Part of a small language model's weights.
Size: 17 layers, MLP 1536 SwiGLU, vocabulary 32768, 107M parameters.
Training: a variant of Adam for these matrices, 4527 steps.
Each number is 50 + 15 x the weight over its row's rms, rounded and kept within 0 to 99. Layers, rows and columns count from 0. The size before them is the row's rms in percent of the matrix's.

# v: layer 4 attention value, 576x576, rms 0.0509, rows 138-184, columns 504-575
# o: layer 4 attention output (transposed), 576x576, rms 0.0509, rows 138-184, columns 504-575
v138 084:38 48 47 60 54 75 00 43 34 44 55 72 26 45 55 20 50 42 45 35 63 12 30 56 50 34 83 36 46 43 26 39 28 62 51 72 69 18 66 54 38 55 71 47 42 71 44 21 46 59 40 28 54 40 41 53 65 48 50 43 45 53 37 54 30 00 38 43 34 59 62 43
o138 085:33 68 34 45 48 52 29 37 53 46 49 55 52 46 30 75 54 45 29 60 37 43 56 56 51 61 37 74 61 38 38 47 61 76 64 62 60 59 48 43 42 28 37 45 46 43 37 53 78 45 42 48 67 53 37 41 57 62 36 47 41 37 51 35 50 64 34 65 72 58 63 86
v139 086:61 22 55 60 48 64 63 58 75 29 54 66 64 52 28 56 35 56 36 53 29 36 54 62 49 66 67 41 44 17 43 31 43 38 85 48 45 66 49 50 64 34 50 41 64 52 43 40 42 63 47 59 62 54 45 38 31 61 69 66 05 45 32 61 60 34 65 42 42 58 80 18
o139 077:37 30 59 47 30 50 56 30 58 51 50 37 40 46 31 56 23 66 63 56 70 49 34 32 64 31 42 41 47 64 39 45 67 62 41 77 45 64 71 27 40 59 47 60 50 66 47 65 37 63 53 37 64 25 32 26 66 57 37 62 45 81 74 48 28 52 29 43 86 50 38 60
v140 101:46 48 54 83 32 56 18 38 47 48 61 78 36 39 92 44 64 69 62 65 38 38 53 53 28 21 69 32 51 29 46 36 34 58 62 52 52 58 48 45 23 42 59 51 36 42 46 58 31 31 38 58 73 36 37 67 50 52 53 69 56 31 52 30 61 20 54 12 12 48 48 34
o140 104:22 63 52 34 62 26 32 61 57 38 54 25 57 41 24 53 37 74 26 68 54 66 38 42 56 43 53 31 30 45 17 55 48 86 49 58 68 56 59 43 46 48 47 66 63 59 60 47 52 61 28 48 51 46 30 38 54 99 37 60 14 43 65 49 41 84 57 62 32 80 36 51
v141 090:28 09 50 46 59 61 63 40 31 43 43 59 48 45 57 64 31 66 49 65 52 45 43 49 55 46 30 45 73 34 51 50 62 36 52 20 67 59 32 29 42 72 53 47 58 16 53 29 21 47 47 17 50 45 32 46 68 23 53 58 39 69 36 63 52 29 51 49 48 00 60 14
o141 090:33 67 35 35 43 59 63 45 55 55 35 46 44 84 27 60 41 65 61 52 73 67 60 67 58 57 71 52 38 28 74 53 45 62 35 43 38 38 51 50 73 34 46 56 75 42 43 62 46 54 65 77 49 60 21 32 18 65 61 62 43 59 34 47 34 68 50 51 72 32 39 63
v142 092:60 51 41 57 53 55 16 34 58 47 47 59 41 54 46 38 36 61 81 16 61 36 39 52 64 34 66 47 45 41 25 45 55 50 53 83 41 33 81 63 43 56 50 52 39 62 45 42 55 48 58 69 29 47 39 50 29 66 29 22 40 63 67 55 38 32 40 25 51 78 54 72
o142 096:31 57 47 54 53 88 55 54 41 67 49 59 29 53 28 72 69 50 22 41 59 68 47 33 57 61 38 45 59 46 26 39 57 69 67 66 55 59 51 44 44 72 50 57 07 36 40 50 85 45 36 46 77 63 53 50 57 31 50 24 49 22 53 14 60 32 40 59 57 50 67 58
v143 089:53 40 53 59 45 46 34 30 29 47 53 60 51 47 93 42 55 42 64 44 62 54 46 34 38 45 70 39 53 64 58 41 42 65 34 18 66 43 40 42 40 30 55 63 36 57 68 47 57 41 35 56 29 50 53 55 56 59 50 59 62 64 49 44 94 50 46 23 36 20 45 21
o143 087:50 64 42 45 54 21 65 96 50 31 49 57 57 34 76 46 85 44 53 39 50 61 71 70 14 56 61 44 29 55 43 77 47 36 44 55 33 17 44 62 50 79 49 48 74 34 34 42 74 64 46 73 54 64 27 73 46 74 53 68 51 35 47 55 33 54 66 54 47 56 52 42
v144 086:39 31 49 77 33 52 76 58 77 44 48 51 59 51 53 40 46 55 46 59 41 27 63 62 63 49 63 27 72 40 52 45 53 78 82 73 71 72 61 61 43 45 45 44 52 49 47 47 29 63 53 53 64 43 63 84 47 50 62 45 38 27 49 52 57 60 55 51 35 64 47 43
o144 086:53 41 38 62 47 51 18 29 42 47 61 24 42 41 29 55 17 56 33 66 59 26 14 44 63 22 29 59 46 68 37 35 53 69 49 82 49 74 43 27 58 26 44 30 37 45 54 69 38 55 65 24 50 41 50 23 80 45 44 58 42 61 70 29 25 57 41 54 59 86 50 76
v145 082:49 46 47 30 51 37 45 34 56 56 59 49 59 37 30 57 78 65 80 60 54 23 42 41 51 59 53 56 69 54 52 58 77 33 69 48 33 59 23 54 39 64 42 55 48 30 44 49 58 38 63 59 28 54 46 47 47 49 45 49 57 66 70 36 27 58 17 65 68 53 46 92
o145 086:41 29 46 59 75 61 85 33 58 48 42 42 46 47 43 32 57 75 52 31 48 76 35 67 61 36 48 32 40 44 74 53 30 54 59 48 57 46 58 47 32 65 59 46 21 34 50 53 28 47 30 45 33 21 68 68 49 54 58 42 83 39 58 50 64 53 16 69 76 34 39 37
v146 093:37 53 51 51 47 46 74 77 32 38 61 41 54 41 41 68 58 66 47 47 44 42 70 66 49 65 50 80 48 22 40 57 34 42 50 69 54 36 29 56 58 51 42 50 46 66 44 51 43 67 56 45 55 46 49 68 66 52 35 53 52 07 58 34 79 56 56 45 62 50 43 38
o146 097:46 39 80 28 56 43 53 34 57 58 44 51 46 68 46 41 50 33 45 41 46 68 24 70 51 29 76 66 51 77 65 67 66 45 52 44 52 68 45 57 52 36 49 54 55 38 66 33 49 49 36 38 64 57 46 49 47 40 48 39 74 61 45 44 43 62 46 40 40 58 65 53
v147 079:67 43 62 42 45 24 48 73 51 40 45 32 54 52 73 45 18 46 85 34 59 79 47 50 30 55 45 52 39 52 61 49 74 33 51 52 52 36 57 44 31 57 15 44 40 52 35 59 36 26 51 54 30 58 57 56 41 59 38 18 56 72 41 41 71 63 61 49 35 25 33 32
o147 081:45 51 66 71 70 81 97 45 39 37 55 67 52 27 46 51 62 27 48 56 54 37 57 30 39 42 64 55 37 46 55 50 46 58 59 42 37 53 54 57 57 41 58 61 50 52 80 41 63 75 46 50 62 67 78 88 41 49 72 61 61 27 59 46 38 53 55 45 31 99 60 60
v148 084:41 17 48 71 46 27 25 39 52 62 51 51 56 39 64 37 38 73 41 37 45 30 28 44 53 29 56 31 45 36 67 57 32 37 89 57 74 39 74 48 32 67 49 32 44 67 39 61 13 52 33 76 65 57 43 41 36 62 50 68 54 44 36 51 90 51 78 16 22 82 37 22
o148 091:13 60 49 37 26 46 36 47 54 50 38 50 41 56 33 53 46 47 14 67 73 39 57 63 64 54 55 29 35 35 48 43 45 52 42 59 57 71 50 32 51 53 52 77 58 58 56 44 66 53 56 47 63 53 66 05 68 76 33 53 35 57 59 41 51 43 45 45 47 99 49 84
v149 084:59 67 44 68 44 47 26 42 66 67 61 49 35 60 57 47 54 47 52 38 64 31 48 46 68 30 45 55 46 47 69 55 51 61 53 82 22 30 23 71 45 64 43 69 30 56 47 19 43 46 53 43 47 47 72 27 42 48 52 53 42 89 50 57 20 43 65 49 56 93 76 82
o149 085:82 42 60 46 54 58 38 24 59 66 35 49 54 21 46 61 53 33 49 74 34 26 70 36 34 42 63 53 51 41 53 48 52 50 46 39 76 55 92 40 68 41 55 40 47 59 49 40 31 37 59 45 75 46 75 58 73 64 37 51 58 38 57 67 51 58 41 68 57 53 60 46
v150 091:44 48 56 47 33 60 54 65 56 54 42 28 52 52 43 63 52 28 61 47 42 68 73 56 41 50 29 59 78 27 62 45 57 42 63 65 28 40 35 50 47 59 35 66 50 49 53 71 52 54 55 72 23 41 42 59 42 47 38 82 59 30 63 61 94 77 43 32 56 52 54 45
o150 092:39 44 92 52 72 70 55 45 49 43 65 22 63 44 58 45 30 56 54 69 45 30 27 34 53 47 49 39 59 46 38 50 49 65 34 65 31 85 67 49 61 41 71 65 29 52 75 54 54 54 30 43 77 55 48 75 51 63 66 48 73 35 52 38 51 48 54 59 24 68 42 25
v151 088:41 53 47 59 46 53 63 51 71 49 82 56 43 49 12 65 59 50 51 34 61 49 72 58 71 41 57 72 41 23 40 71 51 49 64 98 53 77 34 50 64 48 50 43 47 57 49 22 57 50 57 57 43 47 64 38 52 49 32 47 51 22 59 54 67 53 45 43 58 70 38 57
o151 087:63 47 41 45 59 58 40 41 58 68 50 54 35 51 59 57 50 50 43 47 48 41 12 56 54 44 36 70 88 96 56 62 45 74 75 62 56 70 56 10 64 39 52 15 37 51 53 63 46 56 39 30 77 57 41 45 71 40 49 26 51 69 51 33 35 46 41 38 59 53 59 43
v152 088:54 77 52 47 52 43 37 44 62 47 64 37 25 67 45 67 32 33 55 54 67 64 44 46 54 46 53 46 39 62 50 22 18 77 24 52 71 38 53 31 33 59 57 73 26 51 55 27 64 39 61 32 87 45 48 26 52 54 51 36 43 69 06 48 20 52 85 79 50 76 52 72
o152 090:53 55 37 58 68 52 42 57 44 45 40 56 67 39 52 48 50 27 63 45 38 44 62 59 38 41 76 64 37 38 54 70 56 34 63 46 57 27 49 69 69 52 58 35 72 33 48 50 40 50 48 40 45 55 41 99 43 36 49 70 34 63 54 57 58 58 55 36 56 44 57 50
v153 085:51 44 41 49 50 61 46 44 64 58 71 37 44 49 35 73 61 36 56 55 51 39 43 57 39 63 53 54 49 40 34 81 64 46 50 57 35 42 28 55 44 64 52 55 53 51 48 49 54 53 43 34 22 50 60 63 49 44 31 76 58 53 63 21 39 37 42 74 66 80 65 84
o153 087:46 43 20 45 64 63 52 54 38 51 24 15 39 47 45 34 52 64 40 46 54 36 42 65 49 36 39 42 30 80 68 57 41 36 65 53 42 68 54 47 29 71 60 58 28 25 46 33 25 70 50 42 53 36 67 65 65 32 27 25 73 44 81 53 39 61 49 56 69 65 44 44
v154 085:81 38 49 41 46 46 59 22 50 30 58 55 56 44 51 55 49 16 51 46 52 59 30 38 70 40 38 55 65 43 72 58 32 63 40 62 55 21 43 60 32 32 49 47 52 63 62 12 63 51 68 38 46 45 65 35 62 59 39 28 59 57 69 46 36 19 51 78 55 80 32 85
o154 091:15 65 44 48 81 47 60 48 36 63 50 65 60 51 84 53 83 37 35 40 51 62 42 66 40 44 56 43 56 74 62 69 57 48 40 58 63 46 43 66 59 62 42 59 57 50 28 26 41 75 48 49 43 66 69 55 43 56 48 26 59 73 45 42 63 50 52 41 56 45 66 54
v155 090:35 56 50 49 55 79 56 53 82 79 46 50 49 72 46 73 20 68 79 62 67 57 73 48 42 59 67 67 45 35 46 17 41 41 19 82 36 57 37 34 63 64 55 50 50 46 49 44 70 39 46 37 73 37 51 25 46 57 46 65 62 36 17 46 62 40 62 58 49 55 49 22
o155 082:58 43 55 59 28 57 31 26 55 62 70 60 36 59 48 46 33 43 65 58 47 57 53 44 67 57 42 64 91 60 42 40 65 55 62 39 28 60 65 28 60 31 35 62 60 69 47 54 46 51 65 45 56 76 36 65 80 12 41 45 28 50 44 60 46 32 43 24 35 53 46 35
v156 082:40 43 51 58 39 14 32 51 39 52 48 45 40 48 59 18 39 62 18 14 57 59 19 37 41 45 56 33 54 74 45 29 40 45 53 25 78 49 69 55 53 42 48 48 27 62 48 30 34 47 40 74 47 69 34 24 50 62 51 66 45 71 41 61 46 39 46 34 11 48 00 43
o156 087:52 78 71 66 14 72 70 71 59 37 50 70 50 33 50 51 78 49 49 55 64 69 77 45 33 57 70 45 39 16 47 49 43 72 54 53 36 19 43 56 44 50 51 52 62 65 63 55 64 64 43 59 58 57 51 26 12 80 68 54 35 30 25 34 68 45 74 48 53 83 51 42
v157 082:56 46 47 53 58 74 26 53 66 34 52 78 32 43 57 46 41 70 36 88 31 59 62 22 23 87 49 23 90 19 60 61 62 53 76 46 00 57 60 45 59 43 56 52 76 55 59 46 68 35 43 46 44 43 26 59 35 49 40 44 36 24 33 53 49 56 38 36 54 51 81 46
o157 084:35 46 38 57 39 46 43 35 42 74 53 24 39 65 51 30 46 72 50 53 53 73 33 65 72 45 42 31 64 74 47 52 53 50 34 55 69 72 47 46 19 81 42 70 49 40 18 52 39 60 61 36 56 64 29 29 74 36 41 52 36 76 56 51 47 07 45 49 42 26 74 59
v158 089:55 59 44 81 33 83 35 63 71 23 65 53 54 54 41 68 57 64 49 53 58 41 56 57 38 52 54 67 56 38 49 34 70 30 74 47 32 50 55 46 48 62 64 39 50 69 68 38 61 40 71 60 34 36 64 56 53 59 44 41 25 73 48 82 38 73 29 57 32 99 65 75
o158 090:57 70 54 62 42 79 39 22 53 79 51 39 33 62 56 25 41 54 34 37 72 73 31 60 65 23 34 57 74 77 45 53 80 59 51 61 61 74 52 38 32 59 57 43 36 44 44 57 50 94 39 46 57 46 42 44 80 45 49 41 81 37 52 36 51 34 23 48 70 66 52 27
v159 083:50 51 52 34 51 72 78 58 37 74 47 50 48 30 47 51 40 48 63 39 66 50 18 53 60 53 41 41 27 54 59 36 74 40 70 04 45 54 53 45 66 26 66 50 80 39 53 68 68 57 77 45 32 69 50 48 56 65 35 41 62 72 46 60 46 53 65 74 55 71 45 74
o159 083:34 44 26 42 84 10 49 45 50 35 53 44 51 55 50 67 41 67 67 57 52 51 55 59 68 59 40 52 48 38 70 58 55 59 63 40 66 54 47 72 41 61 43 41 28 53 49 47 47 31 46 70 25 38 45 85 46 32 62 34 68 43 40 38 59 39 18 48 57 10 59 29
v160 088:54 78 45 42 54 38 29 52 67 60 31 45 36 49 59 66 62 60 80 37 55 50 30 57 45 52 20 46 25 53 35 73 58 30 48 31 50 42 55 43 42 50 51 60 74 38 45 65 59 38 57 48 55 59 28 24 46 57 39 51 65 82 41 62 38 44 65 51 71 47 52 73
o160 096:67 44 34 43 70 74 52 54 57 41 66 59 52 52 49 76 36 66 49 51 65 58 59 33 86 45 37 62 67 35 63 56 47 60 46 35 44 44 53 56 41 27 74 51 41 58 46 65 72 41 52 54 53 53 64 65 27 30 43 32 47 39 42 66 57 40 49 61 22 28 55 23
v161 084:64 72 51 55 51 81 30 57 58 66 49 34 36 72 79 43 52 51 59 39 54 50 56 63 63 55 28 62 35 94 57 77 55 30 30 25 41 35 34 41 41 55 49 53 38 49 24 47 70 37 41 55 42 67 56 27 40 65 43 53 59 73 71 41 45 59 52 66 45 62 50 86
o161 086:51 47 79 82 59 76 69 50 61 39 56 50 50 27 34 63 61 39 67 31 56 27 67 31 33 54 47 74 24 48 65 42 49 32 63 27 48 37 39 54 41 66 50 48 38 41 72 51 50 48 44 62 53 51 76 82 43 54 66 65 73 41 30 72 67 83 44 62 42 81 47 25
v162 087:51 59 51 63 48 48 40 43 42 42 53 51 52 52 54 56 44 52 43 46 44 37 33 60 28 36 70 54 60 46 65 45 11 64 51 56 26 44 49 51 67 68 57 46 42 61 55 78 23 57 42 50 57 55 56 65 42 57 57 68 50 24 47 33 73 45 64 36 36 86 44 54
o162 089:30 66 32 43 68 31 37 69 48 46 29 23 51 38 49 49 50 56 50 30 45 29 70 70 35 36 49 20 05 72 25 45 58 34 64 52 49 65 43 51 20 62 50 65 62 42 54 09 70 73 46 64 74 38 47 77 65 63 39 61 67 37 65 33 54 65 42 42 61 82 63 55
v163 088:30 63 51 48 63 55 28 43 59 74 49 49 55 80 57 46 48 59 48 50 56 47 28 67 39 56 61 71 35 86 43 44 27 40 11 31 51 55 59 45 43 52 81 56 42 56 41 55 33 33 44 52 56 59 29 21 62 62 63 90 58 57 32 18 57 48 65 35 57 57 49 58
o163 087:52 46 57 40 35 44 73 75 62 55 59 53 41 47 52 45 51 45 68 31 51 62 90 61 37 65 52 39 48 45 53 48 39 13 55 17 37 18 51 57 47 75 49 67 62 37 42 34 39 31 51 66 36 47 78 65 41 49 49 54 39 58 38 68 68 66 42 50 80 43 51 53
v164 088:27 40 53 72 52 47 56 38 65 67 48 73 60 41 51 46 31 67 61 30 36 00 60 60 50 51 59 74 31 57 42 33 54 46 78 34 40 42 55 51 52 48 45 41 50 25 63 38 30 63 60 66 69 48 57 51 56 54 51 42 49 35 58 56 61 26 52 27 31 24 65 41
o164 085:54 48 47 30 68 55 38 49 46 55 44 46 47 67 36 61 17 63 11 66 50 56 47 47 74 56 53 47 53 29 25 63 58 53 39 52 31 56 66 41 47 63 48 73 58 45 61 59 66 40 31 63 51 42 41 37 63 64 21 53 37 58 37 32 36 56 55 55 53 54 43 74
v165 090:57 41 40 31 50 49 33 30 36 50 29 48 39 43 55 41 46 35 64 34 56 67 40 38 65 47 21 38 51 59 65 63 48 49 46 00 38 26 55 42 50 38 76 61 51 59 63 57 64 55 66 48 43 64 30 35 47 52 44 46 62 87 48 61 38 77 47 49 65 40 32 90
o165 078:60 44 43 47 64 51 77 75 40 39 47 49 68 67 67 54 75 56 40 42 54 63 65 62 42 64 54 37 41 41 61 52 36 42 58 46 60 29 45 68 52 65 49 39 53 41 27 53 45 47 57 62 39 48 60 43 38 56 49 32 69 47 51 50 74 41 50 60 75 21 52 58
v166 095:55 73 48 58 55 69 70 76 60 61 40 62 52 30 65 51 42 73 45 61 48 54 75 50 45 23 53 43 30 51 48 60 37 57 29 77 32 63 45 51 58 58 55 39 58 62 50 50 55 55 24 38 43 60 58 64 48 69 48 35 51 51 63 03 64 65 28 58 38 55 54 22
o166 095:44 32 54 57 41 70 50 13 35 59 55 38 37 74 37 46 08 55 53 57 47 15 26 28 50 45 56 62 51 50 26 14 52 63 54 60 53 46 64 25 34 32 54 74 43 43 41 40 43 59 60 47 63 58 48 54 54 42 13 60 41 48 47 53 53 65 86 54 45 74 52 58
v167 090:49 30 36 53 50 56 53 40 63 54 36 51 48 53 38 46 43 54 29 44 33 51 69 45 66 65 23 50 35 15 53 42 57 49 83 63 52 43 49 36 70 44 52 74 55 56 53 40 55 66 47 52 48 44 64 50 34 42 57 77 41 50 72 86 47 51 76 31 57 38 64 62
o167 090:50 48 62 45 74 55 45 34 47 46 37 45 52 59 39 61 36 61 27 87 53 50 40 61 63 35 76 42 54 40 46 46 55 64 54 48 77 56 64 42 74 55 57 30 36 56 51 80 22 26 31 25 56 19 51 22 63 69 34 68 38 87 77 30 22 50 32 47 67 21 47 62
v168 083:42 44 47 58 44 79 44 40 64 63 46 63 41 37 49 71 92 78 51 50 54 39 61 42 42 47 25 48 54 33 60 56 63 23 58 20 28 88 37 35 48 54 77 31 64 31 64 55 46 38 80 58 78 41 33 26 54 55 55 71 72 61 42 67 47 78 65 51 64 47 67 60
o168 089:63 38 48 44 32 58 35 22 50 70 51 44 31 82 33 35 34 52 48 44 64 88 38 54 81 45 49 42 59 51 93 51 62 66 63 49 60 48 61 37 40 31 62 59 54 61 35 65 32 51 55 51 29 43 51 09 47 49 22 40 30 63 60 34 59 36 35 44 48 27 28 38
v169 090:48 63 49 45 54 60 99 47 40 76 51 38 57 25 16 43 61 48 27 64 46 40 47 55 49 52 30 62 54 30 39 54 58 47 39 63 67 45 61 66 51 62 47 46 58 30 55 01 40 44 31 36 50 52 48 72 66 29 70 63 56 55 49 78 52 32 28 38 80 00 69 16
o169 090:65 37 69 52 00 52 22 36 43 29 56 62 13 55 74 53 43 35 36 50 63 69 59 48 44 59 45 55 74 52 61 71 51 50 37 61 26 52 65 34 43 13 44 56 55 56 45 88 60 52 65 71 56 42 28 05 42 67 31 37 28 64 53 36 38 54 56 54 42 52 30 49
v170 093:63 46 59 63 50 21 97 49 55 74 52 53 42 51 58 52 57 73 52 53 55 37 40 53 29 48 66 49 51 34 39 33 56 49 31 67 57 64 34 31 52 53 41 64 31 57 52 50 32 39 71 60 52 52 69 71 32 67 40 53 54 63 85 16 80 46 58 46 48 47 34 41
o170 091:37 39 66 74 54 36 55 28 53 39 42 55 35 54 48 35 20 49 68 65 48 86 74 46 44 29 44 26 40 74 43 35 41 51 99 50 48 39 56 48 48 43 59 49 52 24 72 46 52 58 29 40 57 47 41 89 48 73 53 70 72 33 41 64 43 66 49 40 40 77 45 53
v171 094:55 54 56 51 37 60 75 60 50 40 50 32 63 47 52 44 54 37 40 57 44 28 54 51 25 55 85 35 44 46 20 40 70 41 73 92 72 68 67 65 54 43 32 42 44 49 39 51 73 60 36 30 42 44 60 66 57 44 44 43 47 49 58 26 48 27 25 93 59 46 64 00
o171 091:41 35 45 83 51 47 47 28 43 45 60 64 22 24 39 50 16 40 63 46 72 18 22 47 52 41 33 49 33 80 41 30 43 56 68 57 37 77 41 34 40 52 18 34 38 47 56 41 53 63 53 37 62 57 40 74 49 36 50 41 41 34 67 55 21 65 40 47 42 99 27 54
v172 084:52 50 53 62 53 97 44 58 57 59 61 70 23 55 70 52 48 49 63 47 53 71 24 60 50 81 45 62 75 38 44 31 46 51 17 27 78 56 68 29 30 49 79 59 64 35 61 45 77 43 40 57 37 49 07 49 40 61 51 21 55 40 39 72 85 26 50 21 37 19 74 63
o172 087:41 58 55 35 43 44 35 46 57 37 69 59 36 55 49 63 78 67 36 56 38 80 52 54 65 82 48 60 76 47 36 67 56 62 31 57 42 50 58 54 47 52 20 75 55 49 68 44 48 23 47 64 31 49 50 54 50 49 64 58 54 79 44 48 43 40 59 58 53 48 64 50
v173 089:33 48 48 57 60 53 50 55 63 61 50 84 51 40 76 44 52 66 57 88 69 23 62 39 46 54 71 41 33 78 55 56 45 58 36 31 62 50 70 63 22 55 63 45 55 44 52 73 61 41 45 29 58 46 42 73 50 39 50 50 58 39 34 39 44 37 60 53 33 36 56 57
o173 090:59 64 24 44 85 38 16 35 54 44 46 65 59 61 34 43 52 57 55 54 47 61 46 71 73 65 45 76 44 32 48 64 54 49 42 42 66 55 31 50 63 43 38 31 70 60 31 61 38 26 65 44 24 62 41 33 73 32 52 46 36 35 42 55 42 55 39 55 57 37 51 50
v174 089:57 58 46 40 48 16 48 26 49 36 67 54 60 46 37 38 69 48 25 43 64 19 40 17 39 51 48 68 43 42 46 72 47 39 59 90 52 47 50 62 40 45 51 51 44 60 48 34 48 34 64 40 44 54 58 47 49 48 58 69 50 43 74 51 53 28 34 27 55 78 50 46
o174 085:37 51 81 55 41 43 46 44 58 67 42 71 78 47 85 32 65 47 48 50 40 83 62 87 46 52 63 30 57 70 30 70 46 46 35 41 58 51 51 41 40 55 42 74 63 48 39 41 65 57 50 59 50 64 34 29 53 80 36 46 59 60 52 55 60 39 47 33 62 33 57 43
v175 086:50 49 56 31 44 27 52 50 49 32 81 41 73 41 37 46 43 60 47 21 42 74 67 43 47 71 48 65 51 89 58 60 35 44 59 25 99 64 58 46 57 43 33 32 42 43 46 51 71 65 60 74 41 60 73 38 45 50 53 54 46 28 63 74 54 58 44 57 48 49 24 29
o175 090:73 52 53 67 48 44 63 62 61 40 59 59 70 37 70 38 82 30 68 32 62 29 23 49 37 46 66 48 38 65 34 50 72 34 28 54 28 31 37 57 41 63 47 36 46 50 63 57 48 74 50 54 58 30 43 42 56 18 57 61 62 69 53 37 34 41 66 33 51 58 50 45
v176 092:54 44 51 52 37 44 35 46 24 64 46 28 33 33 64 47 50 31 51 16 43 55 47 49 37 68 33 70 40 52 53 37 63 40 51 20 48 32 64 39 61 71 35 40 44 36 61 34 44 59 47 52 53 59 54 55 61 37 51 31 65 68 32 67 48 44 39 27 60 06 33 50
o176 090:59 60 63 47 41 63 77 61 54 22 42 59 46 41 62 74 73 40 30 60 57 62 75 49 38 55 59 44 40 45 60 78 43 67 62 46 29 64 49 70 66 44 43 46 51 55 56 66 65 64 41 72 59 58 57 41 24 70 55 51 53 37 51 47 54 43 61 42 21 79 51 50
v177 096:67 59 52 36 49 57 51 37 29 48 37 44 39 52 56 47 54 44 63 69 65 46 23 42 58 56 36 68 79 37 46 28 85 45 42 64 30 62 64 46 33 69 63 39 38 53 53 27 27 42 66 23 50 55 39 44 52 34 58 60 76 70 38 33 36 49 47 55 57 57 36 56
o177 093:32 34 66 91 19 56 57 40 44 57 66 61 52 54 47 38 54 41 46 50 59 74 64 51 51 34 57 38 74 42 48 48 43 73 60 46 49 46 41 52 57 12 37 72 63 47 32 61 58 57 58 56 44 82 41 50 41 65 29 48 20 69 62 49 50 49 32 51 36 54 49 44
v178 093:47 58 51 52 49 38 21 58 51 33 56 49 63 49 37 41 61 54 59 42 44 47 64 54 38 48 56 59 04 51 15 67 43 36 50 69 71 58 42 55 39 15 54 63 43 49 58 66 53 36 71 69 69 52 54 43 45 70 42 62 47 28 73 70 71 52 57 37 50 44 34 48
o178 089:39 47 61 33 56 51 57 72 37 57 59 69 64 42 55 50 51 43 51 29 57 56 34 43 71 44 76 53 53 63 37 64 53 41 73 39 58 41 36 49 45 92 59 53 44 51 50 47 56 55 32 18 45 51 60 56 44 34 56 51 35 49 50 37 52 47 57 26 34 69 45 45
v179 078:65 44 56 55 54 34 57 58 52 56 54 50 66 63 69 55 39 61 46 60 46 63 61 59 44 47 37 49 34 44 65 51 71 34 31 33 51 63 61 31 42 27 48 41 52 50 56 66 57 22 77 51 87 63 54 27 57 62 48 34 37 70 56 61 46 62 63 70 63 51 54 27
o179 081:69 46 67 41 29 30 54 47 54 65 52 66 47 54 46 67 33 37 34 42 58 65 61 40 66 46 51 66 60 51 47 49 61 22 52 28 60 29 52 73 45 51 56 61 54 48 58 48 52 55 48 52 30 32 71 55 37 51 47 57 54 79 36 55 48 43 66 38 35 40 61 59
v180 077:64 66 43 64 64 61 49 45 69 42 73 94 50 49 52 49 73 55 36 98 24 53 44 63 46 58 68 77 58 36 71 73 18 63 49 63 47 70 37 42 47 46 81 38 58 60 30 57 41 39 51 65 32 45 48 45 34 56 53 61 52 37 66 16 59 54 61 56 39 56 51 48
o180 087:37 40 30 37 49 50 43 53 50 56 52 06 44 54 50 37 24 68 66 38 33 48 48 42 48 27 48 37 48 71 50 42 52 37 48 55 72 54 66 57 28 59 58 72 42 42 39 18 24 56 28 62 45 34 38 65 47 60 34 75 41 61 47 38 63 68 41 60 70 27 49 46
v181 083:67 74 58 54 35 54 39 78 46 58 46 37 38 63 48 60 40 34 38 24 42 51 47 56 00 31 55 64 43 24 71 52 45 47 48 77 45 43 48 45 65 41 40 59 63 73 44 67 41 64 45 38 50 62 60 36 49 71 47 57 48 59 53 62 88 46 70 51 59 45 59 25
o181 086:51 33 40 39 31 35 57 53 38 42 66 59 55 27 52 56 53 31 35 66 40 36 59 37 57 43 52 52 45 86 41 40 66 51 58 44 38 65 73 49 19 44 47 64 52 49 64 23 65 72 53 51 63 52 54 77 61 32 42 49 66 46 66 64 30 43 55 35 16 82 55 30
v182 095:41 35 48 46 57 29 17 46 61 43 43 58 53 55 41 46 00 79 67 32 51 20 41 46 55 77 55 41 42 44 33 39 38 51 55 51 37 41 62 47 50 68 53 38 43 59 52 53 56 62 61 39 53 60 48 29 41 67 49 39 39 70 51 54 39 44 76 32 40 65 77 68
o182 094:46 54 34 45 38 47 60 35 50 59 55 39 55 36 40 44 56 62 30 60 61 50 65 61 63 29 42 50 45 52 17 23 68 43 37 39 49 30 45 43 50 32 25 67 74 50 31 48 69 56 79 48 52 57 54 38 81 23 20 53 50 56 62 56 28 40 33 46 68 48 90 62
v183 086:54 51 49 76 46 22 62 45 69 43 64 58 60 45 67 53 55 82 56 69 57 36 62 75 55 31 58 31 30 42 34 75 46 49 17 67 64 47 70 54 36 52 46 31 32 67 34 57 14 56 16 57 54 45 55 65 57 56 57 62 27 42 57 47 76 42 46 34 09 71 75 21
o183 089:61 45 34 21 65 46 38 42 61 44 56 46 40 53 41 46 27 44 32 67 50 35 50 40 39 32 43 81 46 65 42 29 47 43 59 41 32 41 45 17 58 32 49 25 70 31 50 57 47 53 56 14 54 70 49 35 58 40 39 44 46 40 53 57 22 73 51 59 55 82 64 72
v184 089:79 54 49 78 52 51 43 49 67 49 50 67 36 67 57 53 57 86 85 73 71 52 50 72 64 49 63 57 57 23 54 51 25 49 31 59 44 62 43 34 73 37 75 36 39 75 46 35 69 13 65 63 66 48 54 31 33 71 43 47 45 57 35 68 71 63 52 49 38 61 44 49
o184 090:43 33 44 63 25 56 29 39 44 55 86 47 23 46 50 50 26 49 45 40 56 69 50 29 55 29 43 61 79 75 63 38 67 37 67 47 67 38 76 43 48 43 57 39 66 58 45 66 55 39 41 23 43 61 42 48 63 40 40 57 37 65 33 44 59 51 31 52 44 54 72 46